From a checkpoint of a small transformer trained on Wikipedia.
Architecture: LayerNorm before each block, no biases in attention or MLP, tied embeddings, normalized queries and keys.
Each number is 128 + 32 x the weight over its row's rms, rounded and kept within 0 to 255. Layers, rows and columns count from 0. Numbers have three digits each. The size before them is the row's rms in percent of the matrix's.

# layer 5 MLP down (transposed), 768x192, rms 0.186, rows 349-421, columns 0-95
105:144105153113122102171128154161123109208165150123062155143073118142149149091136061155123164133142138156095106130131072131127175106127192078130151136105118067162140114137159103148169124162134113157112108135133127159115119100114137075102138105134120101111135139096123151146215103114147171112
120:128177188179101152127160142159182137113112136122159103079167209121129102128063139114152125156175156124163130137087071094109165147148114191095147121125154085166138142122097150152141168114156131045173149132112143153163148104082104121105179155082115137062102125089145142099085108095110167151
102:114113145077133120109152101106108183083154121137110093143058109161128137247114077148138120093085145182143096137168082116166158086179114095172117111123160117143096181143142093147087102134101137122133100097099118166140184126104155165128119171137109122140134142092182106075094118062142164121
092:105130097119138146179115110117121168074117103129165142106085160124101122065100123157132139102141078111118111113135133167093146144102200153147199140158139154077087169115120144181162045142134090096159166056101175098141083174117165140062114132089145127197131094112138142163092138107125092128
090:096060128144141126135184144134086151084163160105089101115081087163101191086127115116088100130120198123081212157103103109211181128139128109143178156124100142108122099137122055109130129098169146101161134171097179117108136107117103120141156129150096111155157138146084122125092096203088093124
103:131057083176132128134168146171125110164153092148152164085166115101115103143105134135151184134159088146129161078129135139055133127135139143146088138169134169193073103137070165114136080059068168118173147099185132087086156155142206094151132063107118153146112139104106139110060139114136149083
099:168124054128147132085136124085176089069087127179204137134135126121143115134136107085135162151132134132116177145131112102125124073139147127130156144120157100193153046129137164073117143102160133128104091100133161129110056132143170152120140133151154207136155119167181059122150125052088105155
090:119117130192113133103152113174118139167127129092114090155167138143140130152142116141075114099109121137187163115192143124123105117085063149142169090170113133092132087113117182098159151182176180140085100129092156130139101117122088148143137142063107125122159107191089101119166116148054148097
110:157165093101108074141151115097095139176121118155163133158151078130133101115167202090115066181102106117083118113139131169114113149152188182163152190126167169121142125142119083066124187131170158060076100075177124112145082140105046109130144124175109092139127142183115144104129115176102131123
099:090092123148058113129137085133124177064142147105147139147125138160157180154185166131180121087165138154091097115139108137141153131084133068117082158117149154124084087089161111121100146116130079172130158186128173162181173211171103119116108180135116128123107114076127157045084072149145108190
098:100152121142094152107149053109143096139141075120089165124118111100137117139163147107116137046110085126131129192181113109071118101099156153127171104086105181120172124077162142155194129095124108121144132157093099125125124125169065086115089121214120101095157105128182175081143096062082151127
086:160138138162189124088176101137162129140132085102121079125102183153146163107138067138095162148117113126111139129155152158133118157139147117143104070200049162138089190145144136111102131143170052120125164105138105078162119122089082145056093081113120183136145087130138165097145101193127120170
095:127173093114177125082090158101153137167220132195139138167073151113148157131100166152142125146112146126163146074084129082206141123142091117133125153120130159159112080126130151115031161088121087086155103103145112127127083159082160164103099093143141158163146125164044119128175135100090129125
089:142133082085132120134097131114093085153100067069161125090077140103102089153168146119108093100110091076101128171101117151150131144130107114163098081165159162098169137148163113106114128101130135044124167104136124138096094175128144131125077141095116109162141180173123109129156113094090176121
113:130074090111116149106116194163153138128125095080111142217148126115100134152118109131148103155153131160148146173093158060172167102135152191116120082102099124052146113146129168162136126230140142122058155143159136130152139119122133120101072129173178198142123135048085113173062128150097120101
092:114081166129042144127112122141112122171103117103143140102112081179118029091135117151148105090150126133149131160139129147107156100105140168122066101103061143157098131096113118146179169098171153090118179174106164122172125135075141153118107109159120112118088077140128094148069111148075146130
115:122123130110134114109098142072112111101135161145126188082121114135156125173139161133114154126165082114113131149136160151079137091161160116123112155120120099156117144145089096072123142176137159128119140169135185119127174096213114136112140143083059117117139131121097167152112109156138182136
099:129115170181100143145124133141137148123104150149141141145125168165084124123151167141122126146125118102134112200075189123126096112113128104151118129225060140093142152137121047074099130102099127178107125141139154131158145137150158124072106073153081146130082186027113136123055123072062095170
128:109145129156179129113091148135205124129085196212140099097172156094147059131157152175118152120109136137106171102142159172149097107152113143086178087066157164115134180146110171107166068118136098090142105091117099106102166128110124166129137098113163106164182130118128126083193101099131132083
116:133162152153093105047087122132107104107164159064103183108089127127111174107185142133145198103110114078162158171132156141174085111151165119076125132133144094069127130125103066123138145149156122175142106145148090174126101092112057124125141146086150118116171100144133159095088186140109106107
100:114127059131069104157172060144125120129168106160161106115111126117091122104116139138130132133113148175163120055092116143159146110133184140107128182101152066131106090149153124079108098219077147119145132151089152135129138130122086092108098114098166101109136088104143090177106109201151069128
110:161166089080112131163119133232127110102158080106129085098094112185152129154057132148127142124133135130094102158206081074154138146113122066150124139084191150131120157142159120118107126086111126145112077201097138191074144099124170075112127081168126082122095116101159099141146169124152094111
105:185148169151188115077125107096076110120155124133080130156106154087143109148128134165144152096124126095137149137111140095136107180078126106109163125148120090120128037177062194094114161064142086107136107088144162140120184111158099130146083120079103159139066137179134127166193174081119210138
102:121184065110150097148158122153177134106144123122075090136099100146103146054100131163131171150104128159056081170111136168106171122157158156100124143093108100095128152165147103118199179166148112137123118112140156106152110067189124113116098099173144129125146100092140141108101162099179095147
120:134125099163125106136154121122140110098191119154135127142103124149166153109071121091101092117147181113128115135161075166144100158091184172125148120172171136162068180179146107118074104133162059076146184215120126089092111139054142142157137095128073134112122181130131130164071173114149105120
083:090056172108195140135065173066145143096142085114084141131071124149140186111123098125168177135117180123135106128130129137137121093118111117109146137110140177081088174115113103161041108092109113170124118063112166178046130057114082162103166128140103088119139125084082180155132136165116112113
095:153144137163176119105155149119084123165136087161150134108190129107138101147104124133125153126110105193137091114195113128154182081120094167083131143144112085146098101102166129062150136136129109117091058081166168141114179122113143165178079165185105117143115087152115172108238121171144127173
106:067071144099173074089150185138143102096118097084137150159172175119104151123140157151141131151131137093151155088186142075145136102149137137157133101101077126147101094157150148141144137164108148158131119096152097102087094142096107178115133180118127097151161078164102164152152113112159100125
089:148185066196178169075102070058145167153126058135057132156156143092105144134126081182122125097091122087121129084072155134091138103112134117147125044164084106177142137132161140138140132119141134132127167095133154129160130070136144207113183138119111135140103117152159130109122084135131238108
095:119093159114140130141153162228097093154132094113096119077134087116102106113096095128150146093166168118068140110126122128127113147117072086085145137222162118174139117125122189139066109177090139136125130132115069137165189091147142132140107198055114087157130154129115108127164125122153132190
092:156146117085132147067198107154111132108121133167144170168087113115170166178149111118097169145147109137149106120096065140139110159176159174167126105122128191136128144142192110107125146146130141142115088106138078124040112109092130143144086154118107141123183080116093109079117184106083091105
093:132151142112086113101139162223158161153073180136115094123133129146138182097173134128110134101142134144121068105117203081151093117127176173159092005108112160131104126136136087130050104094129106075199161088116071095107080176155099183104158148106160087128100067108109109164119126070134140175
105:070122099107141071132182153197203179095139157072157121112133125134203108102122157089164179158163137078135127098105101101147082094140083100136145112122116156142121139203124126156081114136161075144145113118130138069045107122141140135116156116086130112118101142141158094159055112108112055168
097:120108159100146187170107142090198131177156163152131095211189163152163116137167156159169141100108112158138090154119124137191109108157121109126109077068141129145143176119126135138134105194108092111096102102083175197094111127093106129135052114165118088060135185124119123097127095142130048153
082:155151135122116099163072131154071177173143094153123119179165126109135135172120122114131078136111162123152166137177137065133107151160117145173142075149122163130124130113100116159131156146096071075079092096131176096128117188123133115095112118144118113187087122044109106143061082123134123108
092:099133153101158114143103156117151097158133158073176149182169083142125064126168099099107099077110134113081133138087141122132096138121077112163179100171140155130163220162114118134135122095089114163145121140121059136117148108145139164151089156069173075161155107149121126102069167133168083101
093:134130171098136169107113129145129168167121149159094115098114112133197121148074138154182171120138171139115102068118134101166142140081096135110150078149206156114148166075113092140160151161128086122156130082122091141040148183152153151163164124110143146168133115143153153129197142137092094141
098:102094098123147141071123087149166145153141175165063131188070155162094160129157078138077103130115111214118092120162057109159148113117103110191165174145113105116109181066132100145089171166128118122133143143128176130127184086147138135120126079066149148138132137133145118145166153119035103134
088:107142087094192119091207155141170134121145142115142130096124122127158130131136156083199138125131100088109118141113163055162081149154135188109107108118154152127126132205136089067110168142111110148143098095146087168130141154122138146151201150202134188087103092157138028155072160184154192106
098:122127139134141120166158143138157121136138137068113076085099174130111144121162086106130127151178126124142125125130098171178085081091066136097113053119091088118101132098129146135132120151149181156134134104113137158151139129151167166084132160165131110081119181168145121147101140106132155152
080:097126107202117138144140109068130096102091179143110167131107122103139132137155122145144200154087115193134132095144111119131143124060198130126149082079113126132083157135155150168101139134103109121117168098151140130075117114085068103089196100106138087117150175125107130148122171179067150116
094:115108168150065187141171135141128158143080114154122120140164149169079161154130101132121139100112091093104181158124063129156097166133127117073147173132102111128113157059143130124143097110175150127162131167160159115142071113130119198101117178111130156192130103156103172139131161113110148131
082:166147124175102095152153174116162131087158138086159127127151128143204107109077122145132096071148083113115095112162046095112088138083156163176103123047123158138123088148134151191142164103135125083132145149117170067154169171135095102142171115153170160155142136128126163124105170134125119146
101:105088118088169119146146149133129072117103084141134179069172238111153155194140140115177146137070126128110126182102092127106116177160165168059098091163092114126085117087195126137154069131145146122177079064114120148138160161090136104068176131096047096113134130108100093123069113112139123178
098:140174164102149100166079147089165106055111093146119151155113128117119071123080142098138103119174154121110133152144140089172082143098176193181135120095144154072185097165135118207136099115152149133125115099074104146173089143111114147101154156180118113095098168142100175102140137122142105158
101:148186165176082126150220134104135200093116101154099150093134155086161044165152113118099132090149139106143104107089115097139173111049137147160153157149145111109084131109088082118137172120125091118113096138124142153118134084158121122104120167124117119177098120169158205134140117141137139183
101:162112121103099120064146144127181184057181110130130160118079126077173102158178112158103184113165175096091126151177109140099102108119112206131075164100128131170091160115125124119155127130121105101129145111097084104155196118138144119107084134103113107117146083159188092100124063134209116135
094:154155132107132139106077141129120181135156124085147160145123106131109163168118083129148158082075061143128088161161156078089101128161115145095138161073110118123171120100104145142149129102128189144162137198188158102146149120172104101152129125086143181080125141094120150154110145136154133115
083:117095139208157152156145174129107142172164144116120161081114184086110115144111154134154154101135099111160135116104143147166127153166101122114129086163096100175109123156178140177085171102161169138140158108138069140122061202140120099099166150131131127165131153084138155184109131163090147149
115:117224073115164147084105090127095131092137160112117167145159139159089106094106067148194172100153042107180164164130145110093154135091155057136107048110089149129114123123175127121151071150182185103129100114131128147170165133125145147098118101108124150098118078149139103147135134249097123121
094:092073164192130121130142191134117028129111109117089048171193163148086147150108140101153169126116162149155173153104042133147121162153147095113136114188125077123111102141109143064133085085083110155083140208172127107036109112173125082134125139122106126096187110155150119121139121104140138152
129:141166222109115127150153167140155089124032125174127105125135099118073127132098142145102142181190118122135120126159150099175155155103131128055176141096098127154081108116074135120177128110156131162127116158124141159053134130152080139115064184125124156114135130082071149066103152107111122125
093:148149115068106170111148145090124128133117131123114142162123078129059126124152101053113082100121072127068197100136163069092141127146141127084161232196115142143120113160150154143146143133121149174175136096138153092217133127176128165103144146089113119077121126121198141019140117124109117176
103:137157147107154135167148146134172102146072093126174139096152115145096093092112164125142139194120072128070133090129090166088118134138152117115109211130182111090104115149162102155172125149113095181121102157119131165109081088120144154107130067153099101066194123086124127129171125185129076113
074:120139087145106115072140160159095113126119097067135132177188147157125129121175104142150172106171148116114136114103093118154145128181183143119106164151108155078114058150121066128100145176198120169099163116158141106130123131135096058129152118164138092131150066081093134142122158208105052136
094:114126133091175116164113121098143121130100120078127131086113061145146081140105111167134161114161147114107155110120117151058141103097137191112086145130123082089088156142097176155159152094120100098132199174163150177126117094131162117165160135133170108112114101063108124142034097204149163106
079:202130139164114110118059135090080102179093144130111105173113127082089158187095118151118139083167111141140105081133186170199133101077175157128123123148086161143145084039150104098126195106151157137115164173085120147141145120079096171099128123223069135162091134152051093101154136072096154110
097:116154095114142174164131150080082075056066132129183168072182155098111147059179101099131163116102123126118124148143094199124091105112151144122172058143108114141084193155131143140128054093075128086170154144153137126141142158116127106123123114140097092079174091162103147136189107126169194123
096:156184132057078172101069147102071138181150141117166140131110090105073176139144095123135124174146111115152097108110158203065126164161100147186150151172136116116124066075123117117142128147094108139094148125189151098149104124095152150123101156056144166150147148146138119076137155143159110145
102:138129147168102103124133163068162210108155134138143099094153111127152127104172140119181141142079159122116145076106147116133118172098089163128192100164146147083138129144143145118049140164104080078216151085103139148110087105120093115150108073133090052134118133160152089123163165137079152143
112:128065135097138173098141117116111201120128128143121159092074156104145160124159083147129207071116072150148069117082121098175122153063124122156159196152131147098108145117143173180162152096180143134172103167126168176134138111188113106154125111120110168072124085168095097101150089065118134159
090:113201069091086131138141132150180177130157196123121149093173120135162121118169093136157128156149099131100153112140056109188128022103114152081167137117142125133138102145150076147225106132118131124134117177100102137148123098088099099121122162146065119088105136101075092120153115188155097149
130:147120067120091106161113129162147188126137093154130106070121111107166077149105099087138128170123052152109068098175089083111143158136116067116104168134156126146132153084138184115108185126142155197124193128096157142190175160082110091165193116145170112095067081106149112150197142123128140210
091:123090120112065096115060138136087099140145118139167108148175067143129153132160155096119110125062140108189083109172141122166168104178138118097114099151156186127142158166155143145056128133075147080152090094120158103140127081085137149083135134098137170134048063049201122151085157166116095175
107:113139078099115124136113157136161157132122125158087187165137117078145137154125110116147170144115077131153088098161088067116177091089150143104121157120210166121106116124115112091160168125097156128147164153089136130132086149089113175149102167121168168131160078117118075159137104150155047110
096:133114126063141116124110137106228126137102148196144168116171090124131126104161148101142109103131096136128166173149165139074113151088177111144153140145134223152102100183108094125087139140163164125143130166121154132146089120065141128102120099103089054142054113157121119142116084112084132153
091:104107126140148098134142142147082077123151093117102103144132136124148070094117150076154084087112157118162116103097109161142093124092128127136106118115129188174160170136102153178128188163158130132176192181102134157160136170120117171103148114111119122179117075098108103132145171114109136059
118:107166136130124118170142110120097134128066124119154156151150112169114151123165118114097136107156174117091161156172075142131125119072099105115129122166119059090098177169189105113156184158171097139123109125157153168174127184103124149068154097103097083126142115172119140096160128157099032109
116:101136072207125100110146084151142131071135143063147100099114085118143138050192148181104139137116110102076090125073103152125114151137186179110150148104089106128125169165151115151080141066133146096114157117165130030146199117108117086102151133195088151134080142145088110169147159137120163203
096:140115088112120117080088172152110160172140152140156085096115142178144148160129124141117145146114087101077127109123099138209116112121188150155148123100115070175164159226135187121131140188120129097120103165115091144133174155114122128141094085196136063111102138123148115079079166135125072102
089:127107125093145128137146188169123152128104159136119173179060115091130098122144106169152143107053109133146123117087131062103138162160078093173125166088166129146130052138133162177156143116111159085145178110093093118157052115126150109148087128087169106157200088110172129156133144153138121093
099:147105149151138074118175083143076137134154110097105140153125099121089141120186116075133145094098145162146135169149127141135188117079117190155184079081132148151136208071054116144109107193127156129108158158151123125141121112096147116079120163170116181095084182136138152135191120095128125131
075:163129190079091110130107168050159189151145144139118181154127126108120104147149161067143135120114116092097065121145083110103097122159124154147176067107159144120155128149102075134159132116146181137135114103068137146177109209120044176100143132143154064065097094210144141057179099116144136119
# layer 5 MLP up, 768x192, rms 0.132, rows 350-421, columns 0-95
111:122125131216189160075174119114110155157080197128133120126132167136113107165088167117117117134167131140116119153158111060111162127140114111083168172112145165105120177183097113138175131086155163110135153139114139190159132137115129177151182137141137075087111085112187156123088092101104081113
096:129136090150119086145141161116140127124136123125119170080078119140116156115092175142148156041101143153134124144104076122127118169100150138125081118110146068110127151192143144073115123100139171151072032110152147144096103125128197125085187126205153065127150096128143166156106108097188121159
094:156071163119149145157113139148070129162124167117104156146110118082123093079122159134149097077100136134121144131098167121201141140136145117102105151135158181177149199073123130144203136220102138148075104074110078110105124090127123103089150122162151164128079118100096120158147157139080067155
090:114172182155141149088106197183121139130132093125121126079146061129190091166168094144154118080192130126166041169083138164114133099124114105113137131203140090117143149088110144107115215083113110113158138083129223090120153132130134137124133084131115118102115136137047110155126112130156155114
102:114157122068145109123118134088171124112127086088141089100129141142099159118131157088114100146140161143144153077173132145111090140094101144128122087124108140145126188118101116115184115087145128142138136209148134133133102150131130100148087204166122085153117047103142069125139147130165074171
111:125102153092116139109080122087194161105132133031142103119120150124182175103146112071137080117183162135155131113124159171158112161109184148084106164144104111215046133163153112111168105118149176087099108152161175135128145123191108126100162142139124097059171133075146081120137114148168137088
095:088111078128124137177138142107083147110139167164167119127161071132098145109151169110141100161087117138173153108095097162147191148120206150189116147120146136091075094100132197139118113081147055108113151131141157138080124116111168161168055046101139110174094129115129159076049145126136110085
107:108098146146203114110129124101135115118104114168092151053114155100130151114107125187160145091117133132141142116128143091105168161097145116153088123135124115135082133176138138156072124093094058220120186119135146166142185122143130132146120101076154176083163139076127083099098152117182161120
104:080087120176176172109106128113081097135124120088118120142163186125139131166147164067147099149096130146145126139109200191110092145105057108118114109114139120172138197091113118078081155153103124198118100140124082146137164135150153114104088213156107121153143137153061109181170172122197082126
097:124170138110156132158124087116109158107107088123093114152128090131122147133114114165219167096136107089175138125210115081050160124134143092108090132060090177125102136127118132084105181137175085128137126115162174150078135120128147120115186103142111137178065105150106119181162153142159102101
094:068191098167163164106129175087146123133179113100134134138112118127115117181149097054099140073116127110153151159122151093065099074117100141159113148119203145130097125154111177087145111112086145118106137070121165115102107169147119096139136141147119140152107093050159217099126115147177162077
096:125160117167121131145097121063202171076055057123111057153137095130130102138134136150080179142160145108115120151151130162113095068153144107131091080160094214100125169152047108137139128154108138168128128144090121251078143152123123107143125150194126128146158111179152183140136113096060152173
100:137142120127128106139149103122096101100119123147183150207109137140140102116113210139064092118128162189136052142091171093099107065167111103115083111173158132099074127070162201132163059145163155178132079160099168140168148096080116114114160161159146152120101107108144163108179088095124124163
102:047106101089095142147056098151103097109095106125165137209126124136036140139112185135089140099147136155133157169129176129187149062168108115127116170101120137063151115118133174138112129134149146139097097157145164174107103071134115129107107100120106091130111111167151136121080146144054181136
085:153109120173136128120040074103131085105154091126149119086106133160194126125111136074084098133128180021114197125151137097143130138164098144111107129180140138083121165112111148143164101152152103166131101205153074121136150141142149168109127097145090141141095107153157166125168094106162121133
106:140127178152141056089134141094141117102153105160121094125061162153207117104135097088156130132195121105118159120100144067102083124109119164136182180147190133059148170072116120099146153159115132158133157165074137116155071110088141108080173115154116109165095110140127112141103101115167182087
102:129094139193159133137197112103100135148182126120114116142112107158123114228131128106129148151123122163123204142151151129028097085116108126148141146182125113135157085144115154162119119148113146122097152093156119117102093127154123136157063178101186119094085100067133089173082099148134157119
122:131075126162106129146071105122185145073106164148095125125130148140108139082105108151170164060101178130177100084102126042090140163168152117111118075128081162092139144090057192099174153121121163154133115131152122128111122143134109097102066211122140147164131111142152183179181133124102127122
113:163149101177126136113099067135138178158143106142097078103152100170105137187149215152110125125096148124113063141178144148114069134111122140054141132197150114115120092084122176137174093134173089154105136068255172123135115128161128178119097180064118125193131083137132112098137076106140068112
104:142128089115126163128104148097091089109100077081126171168147181145136124150129186134087147145067148100194145134136167138109195196169078130071062178115105183120192152111162127114169108120065106163145094112124146131137107132122105191078102144105121157096068126128138099160097104113141142163
116:112078141050151139131122152111132134116073118118106126167148124119139119147150127138088151113153115132157107193121154108099172100167120108149103195135132118101137122089076110088074115103128088147069118120131128146110131095129117121158167120130104126169075107139106209137066130080099093140
108:128159159123095166175123134061120114168075161100095085085100180131159144144125127125157118123145170156132087130114091163122117137073126150086134103154055114157190072107091128124145166127208162094175169169168155119133082105127131147125122109114106130177093137162203128163064124156111088128
095:063119125086104132117127084196110142091125125140137157172107157123105172178081145144180123119184133112183162086113064107157117137184054148212142135118135161140132089112132163183159088109128131150138152061120187172090129168163173064105140084092129075086145093117161119093114074094114121143
124:133140087071085207130104127098152125133119104125149082181090113082120167151134129138082106127170112152146131153203130095136082114154118140090073185121087124168103159137055143155200187130148152145108107180156108176142097143132139080195130133123143165037126083087120166095117098143138085188
079:149106095146120152136100144069136122052092127096122101132145116159144125180155131102083140159146133152131093176163093150119131142137132141179109173084162178180111109106107152101119166148096094118172182135174173137172154118110105158184145087098110143089163121035091040123153154156104120102
102:071078148052107080134151123148129159081106162137088100144104136145143133155187147111158132041090142138108151117141126121112122163179149161163112101079122169116127144159158137146154118102162099113111134167161117112103153135172172105176144108084137112127127165160137119157089102158094155134
107:150122151116145114114103150098139132139138155080075092055124192103196115111150104092182165144115125109131090094086111107069111147196074108112111178082126178093133123126109101133098173160104186136124100105135114086177133149092108125109101147154180131135128118134077163139136102091179115195
097:102145155123156169088116142150104139118102148101129094109098115158138121162167133083127152165140101148146141121135160092169089090164076097110131126186166171113119135106124122136134156091149062160112097180183110137142084169088107085145136106115168165117130113117171112096111107139189062117
096:121094135169141151147154088126095166118143115090134104143118120164111150140141095107134092142213089075163128159198106139113122096129099096083128092097130119106098141142120103199085195176189132145103181169153146149113172122122119114140165167055088119107102100100129116084140140118177110085
103:160168118209137135169155099138106094142204111155112147176173183134126123170118109179152164173153114178128068136111136188124135130122189113090105061108109077119146135139114140106090164132132102148108132099109128086120126129115171074118137151140132126135135145146122091136123173157106111111
099:120213135075108162128131097125153159072114156145160126086127134112139138165158098140139084109173128134151120171106061139161057101101153155113086136147073129124149132118090142075141077166141086180140126107113141078143131126125186068096164128110122142113142097104148051133091109126164130124
093:179111149145095154148098146154034114107129122091157140164095132090129141113123153136124137098136124111096096190101127130175097106117116053149066150144119122125137116126161111137122140122099146153145142128091107128105151066144156098150100154158160159137091088145078131162132177039130120151
095:141118153121142094076145101108137133144196122165145084142091104061122142140130123186160152116125092151150094097146120158133118080062128177136136083125136085104077125153131063150101102122080114172180148152115121089070109151142187053099119167124121097140123068139156151142129092086181100092
080:119142104139103134100157112128190155100126130096135040141124106150178088141076124089145164114131140145162129096077085124083130131144167084069075142112113115096179160122094139116102116156200135111166099106140197168179114111109127096173184106148111127108115148138155086094136123106138154087
089:065140135154221119075171138109156105161129160138115160135153096081083099070111105096126099160113149111173151173083152134099127169136168128198157087155082137131139202146178087077134166136123128167136129140120174147126093100080087162052153152111152093178117140217155158099095148125096112085
091:135175131064130164152142123171119097108135077117135119110142093209153167101180100087112091022128145057171141175134141163103132206090151106121156079094114181090182098121092123147142161038152152126168175109133093112113129181141142110144112143108119123103180138095153132151091155122111163114
096:125129124140149124143183162127095153186119101158108099111122176137149149152113130135185155121096100133141139178139127090144174174120130148175112170153125110161198070091172158113063171117123143156112159105087151116118116177124076071028107121183129142081092102137152187149117087138126132131
090:141126157111149107173116172133160104080139141100160107129132102145130076160121059066125115137127158209140090135136155091085074210132192160161127115114108141168090184106128161096087151091066128093120169119070089138163092069104134122096195084132176097095170142128085129134110165134151111153
097:125097106099148114124146122130159145091084113171100097085172127173202135115106128107087121126138126160142155114141169085078125117116171097154166126108152123103154141097112157186125132155072125169202109150105106178148155146127116126089123121197127114134095089115153084132124066227118109092
083:126135138114134098129119121092089144127136127090164145088121082166109101122090181106075150117122147058097065157086133157108134117110113137189128103104121183165167153182086140132175160176112080166121103134075134092149164161146177148149088130160175116078079139168072180132119158142132153148
092:143074184116157137077141099171079106171095113110115160177065144095170088101089086118117141100124190156134200125173107166150081172174141109071137123120097151137155177097121156193078178130176107110170133172099097134164092117138120100147132139086103161111127098100118186168158129093126155181
079:168115154117137124113189140086182152132143078113194113139130109095081133164074152118088149134127103113166101148127118151115137111125153177067115149099180102119099122102058156112060162084098127130167191157124108195148137117128100157161128175118164185151102079089083192151115118150137185095
109:100144154115110122114086106080119131113113107124168114073147142152130140250141086113140153123100153147131094173135061151134105147141118089136163083189035113114141123166101178126139075144136118136123179127147145085141137114102144133095100152135131071059103106148116108129141163051190128138
097:080175172151150114090069132179172108078129153127135134170151177121153136168109150200135166121148130106089118085140117101116119148086089124125179096116150150120097127069075146123171062136106158167149127031123140130097166103112144057169112152088150159104133134121102157193165099117165097124
103:123122132157132088147131146122060106120208147167112118128153183163147115090142132100123132088125149150133125109137184143158137102154159128081141111140123076101140131124138132120166143166069118080127124156175089120115139109146175066044121158128150120104117163165105062080189061135091147152
093:059124122121112110127111151116167126162137087125161143115056158153124122098115184138061097132100199177124166185141050126155114177169146120120100151157135106172127117086119121142114100103124164126117105118148148152142107174154086137157111107107124134137161134098139049161145074152091072128
100:098197089103135118174173100181099108148225075158108154124157118135083124136190160065150110128092154102147086092085124163167151105090186091129131107168161109067161092108144088144156127090143129063125183132139113103166118096138158105151109141142128100161161123136182099099174205150122108111
087:085127155152086103109125074139187134127138126173150124058068178111112146142168113084126130157116115045124124109138100180101051152182117075073123122155072225165095145138077059150123116138173114168145207100149111134081121145109149104163097157129117072153114133104161116139020095119094129191
110:124184151128119091128147167110190156128162112148114112157135185156160119106126114151172127101109133109128187121098115095054113103109139083094111098142110164139132155109105111113122155099137112117152132123104111103140150123069041102111123104155087103213094091137139155117109160145142111102
096:096135140121178127131146108114118063113127053105125130122161149150095075094171052124163141153110117163142157113131168152194115182161177175068174103092131120130072156129094115108095148127143100125077151137182100064157129136098172115134190137129152174162159125114159103121168183090126105148
141:137071052120115121111099084114092146104140146077162145123110055126194106115095082137140094123070151131103146093106114163075131126167136128168128128170149111116224159168131080113080120128104123086185163141130105111112095107114147071141108082115120108063112144158199112177145116154126129154
109:106126103134095169128142111115191102114080111100166197132094100093128158101111148126102123103094104116107204163137134128121082125039113143115110213182102116161114120082147150132126152096129169185140114136146141095105081128060070122136138135137137155139097120160146093109131140128148141167
103:086134138151135145119084092119152130070138197093138077155125117120162206128128097131149127085119172123131029092150107195087150133135112144137149072146108124114093124150190084070093132111137089120177162152122134109177141170128147099115134140116173135154072162172151137182119124151137128152
076:131151131148047094115115129135184137129088142049124184113152136054144092071137063141113121106163123172115151140112130142124131153128079121134118100123107133082155146086146121169105171103072121173121109128182226085180135137131136079145125156120130069143146126108130162116163096163146159102
085:160142150161144151127088072114100101161093180100140092194116080172173098128156145079143074140107139124134091155141097158120153127127113175154125121100152166113176151081117139118127184134092120171115105155139153116138163133150124108183099191183145104149191147149110162130123108089110091124
079:110083124100113063141090174155177131099133086203161113127103148150163095138134107122174125119047150094139075131140145109105079112115105159143184091130172141177176119138161155159133115096126120171138171159141149114110162120044045075080089163155145136168168145118138138093150171129105103110
092:159169155164148130097166121196127134148163149118095099138123115168128095147082140169137190134168124079196105118144157100113131086119165078087161096115176149095163142107125200120131146102160136076172146122102141111067147139116159161184105088089088136101130132109110066130106146125146097078
098:126122132054101036100158139090138075163069118166105115119110126104132136148127112110119151113125175148160149134118128095129083181117134107109095119103053134157193110106147116121124080121084166141200136136115147128124152171117107130142139133106102168154142115088115195110121157125115120126
101:121090085167120167208114145135087131152161167063120118138166166180140138080109180092110111194112126124183062099094156085143186103087142111103080065166155204091101120137126145140132139117174189098127106092151113120070149104115138137113150102074119152127136148115168093177081106117082162144
105:104147105122136212156139110094122158152139175128165106106091125132086111125119125139093156154200135127140164110162113131165179095192089084074111102082140165071117179075168140165139105144095116128023144164092163166152122140145125108142065062128134160105119111094160102128178118107154103154
100:096033130175112089151137139100083147158099141104127168187147104146091115132037199053108162083122152190172075175167098195125097168076123144123140160169092123180179117089159147159130115132115128167153134131093146162136136132092132174113081111139169109122146088127105191131172150123128164135
120:182101096125132071100123121132135150105099146103165121181208173116131161144018121147142136129166139152127111123101133156105138064136197082111129133048148118081192136162115121125149100060053097107138190176121143084099118101139191125152126097090135122095125095034159112114169137131141100078
086:149097130140149077086147093082148097093120208115170088138193075195167120117151170134117118077167167159136144146134129140119098096072130097191056120111122171165157133190106142135138116170157113157152098128115123134153084131082109196118118158063192089081088099118168039148102075169119087152
111:162100150114189157117141087165105142146191128130097065130092145121103158142098098138150133155137160055110088077097142194137070145086177141108125152099109139076058140105111190155103130117118174147104154135126182177113205094140198132118150117139122200206131101087120119139112113093136158101
109:108113162081137132115135123166105130117127154155154135162072142167092110114109113193076186174120171158128183201171090132085152112173095156137143190169090131132183121129096124068158144130184135112121138130119159107091182132109101166064104109227128184076124091107143165142089117060063180124
095:174105124197110135069117124077187169120114086089130144152136145183063180153150089118113142181115101141152088176108071097202111171109111137129123112113121165155138131137118116162102127117175113214126146135117064123179119132134076141124069135163159162162103108143127120139077177143127072130
103:118155102134093158090144126148135105153153108153109127081115116047128144157131174086180127118100075182123098099111199108157175098181131194170143147119135150114160137081134145146143119153073208114181123107195176167120140142134136117181108107101167103151131103092138162092144090106134165161
117:173158128133139156145144154104132169097083112140117182175158146161129151156045055058156128132117174169098135174106118150134162121149144128133108105122129079128185141096091160147088112111163091177205193147080198162091114104117190156149144151148148110084125150114071167129161151134140122112
101:087147074117113187162118102048137115104116190154152106139180145123123135122139140159170158102097161126156162086146109110131146163165118157113081129146119089063129084139116165183106117102126119137125209116153182090119166145071206097145133144165087116126119156127148132090133130122140163115
091:163061137154112119148152106125136066174172142102115054069128137123163136124155170112149149126142147178119164072126120123135111120129125158192133142115143151097112092099110085132113124164129131092139082153163149176116082146127105107148130100110123176175121163187104093170189128175124070080
092:092123112073128157118100192176072113124149162117192092128154170099148166113104176126117111102147176097098192062125122093134145112100163149094121130110117158090130187104105172146146067127148139127129144131097111166122168174099125060108129166145094145104119199098152169050084131081122083096
078:144076138182168133146163111111132103080182115094137085063140134112057132116107102143185111176143134110149180131152121118155105113093190087143115149156094114084121140132117105118097100103135139127163103112128158093109103122133094120184063094113116109092143093065116125201094116108168069139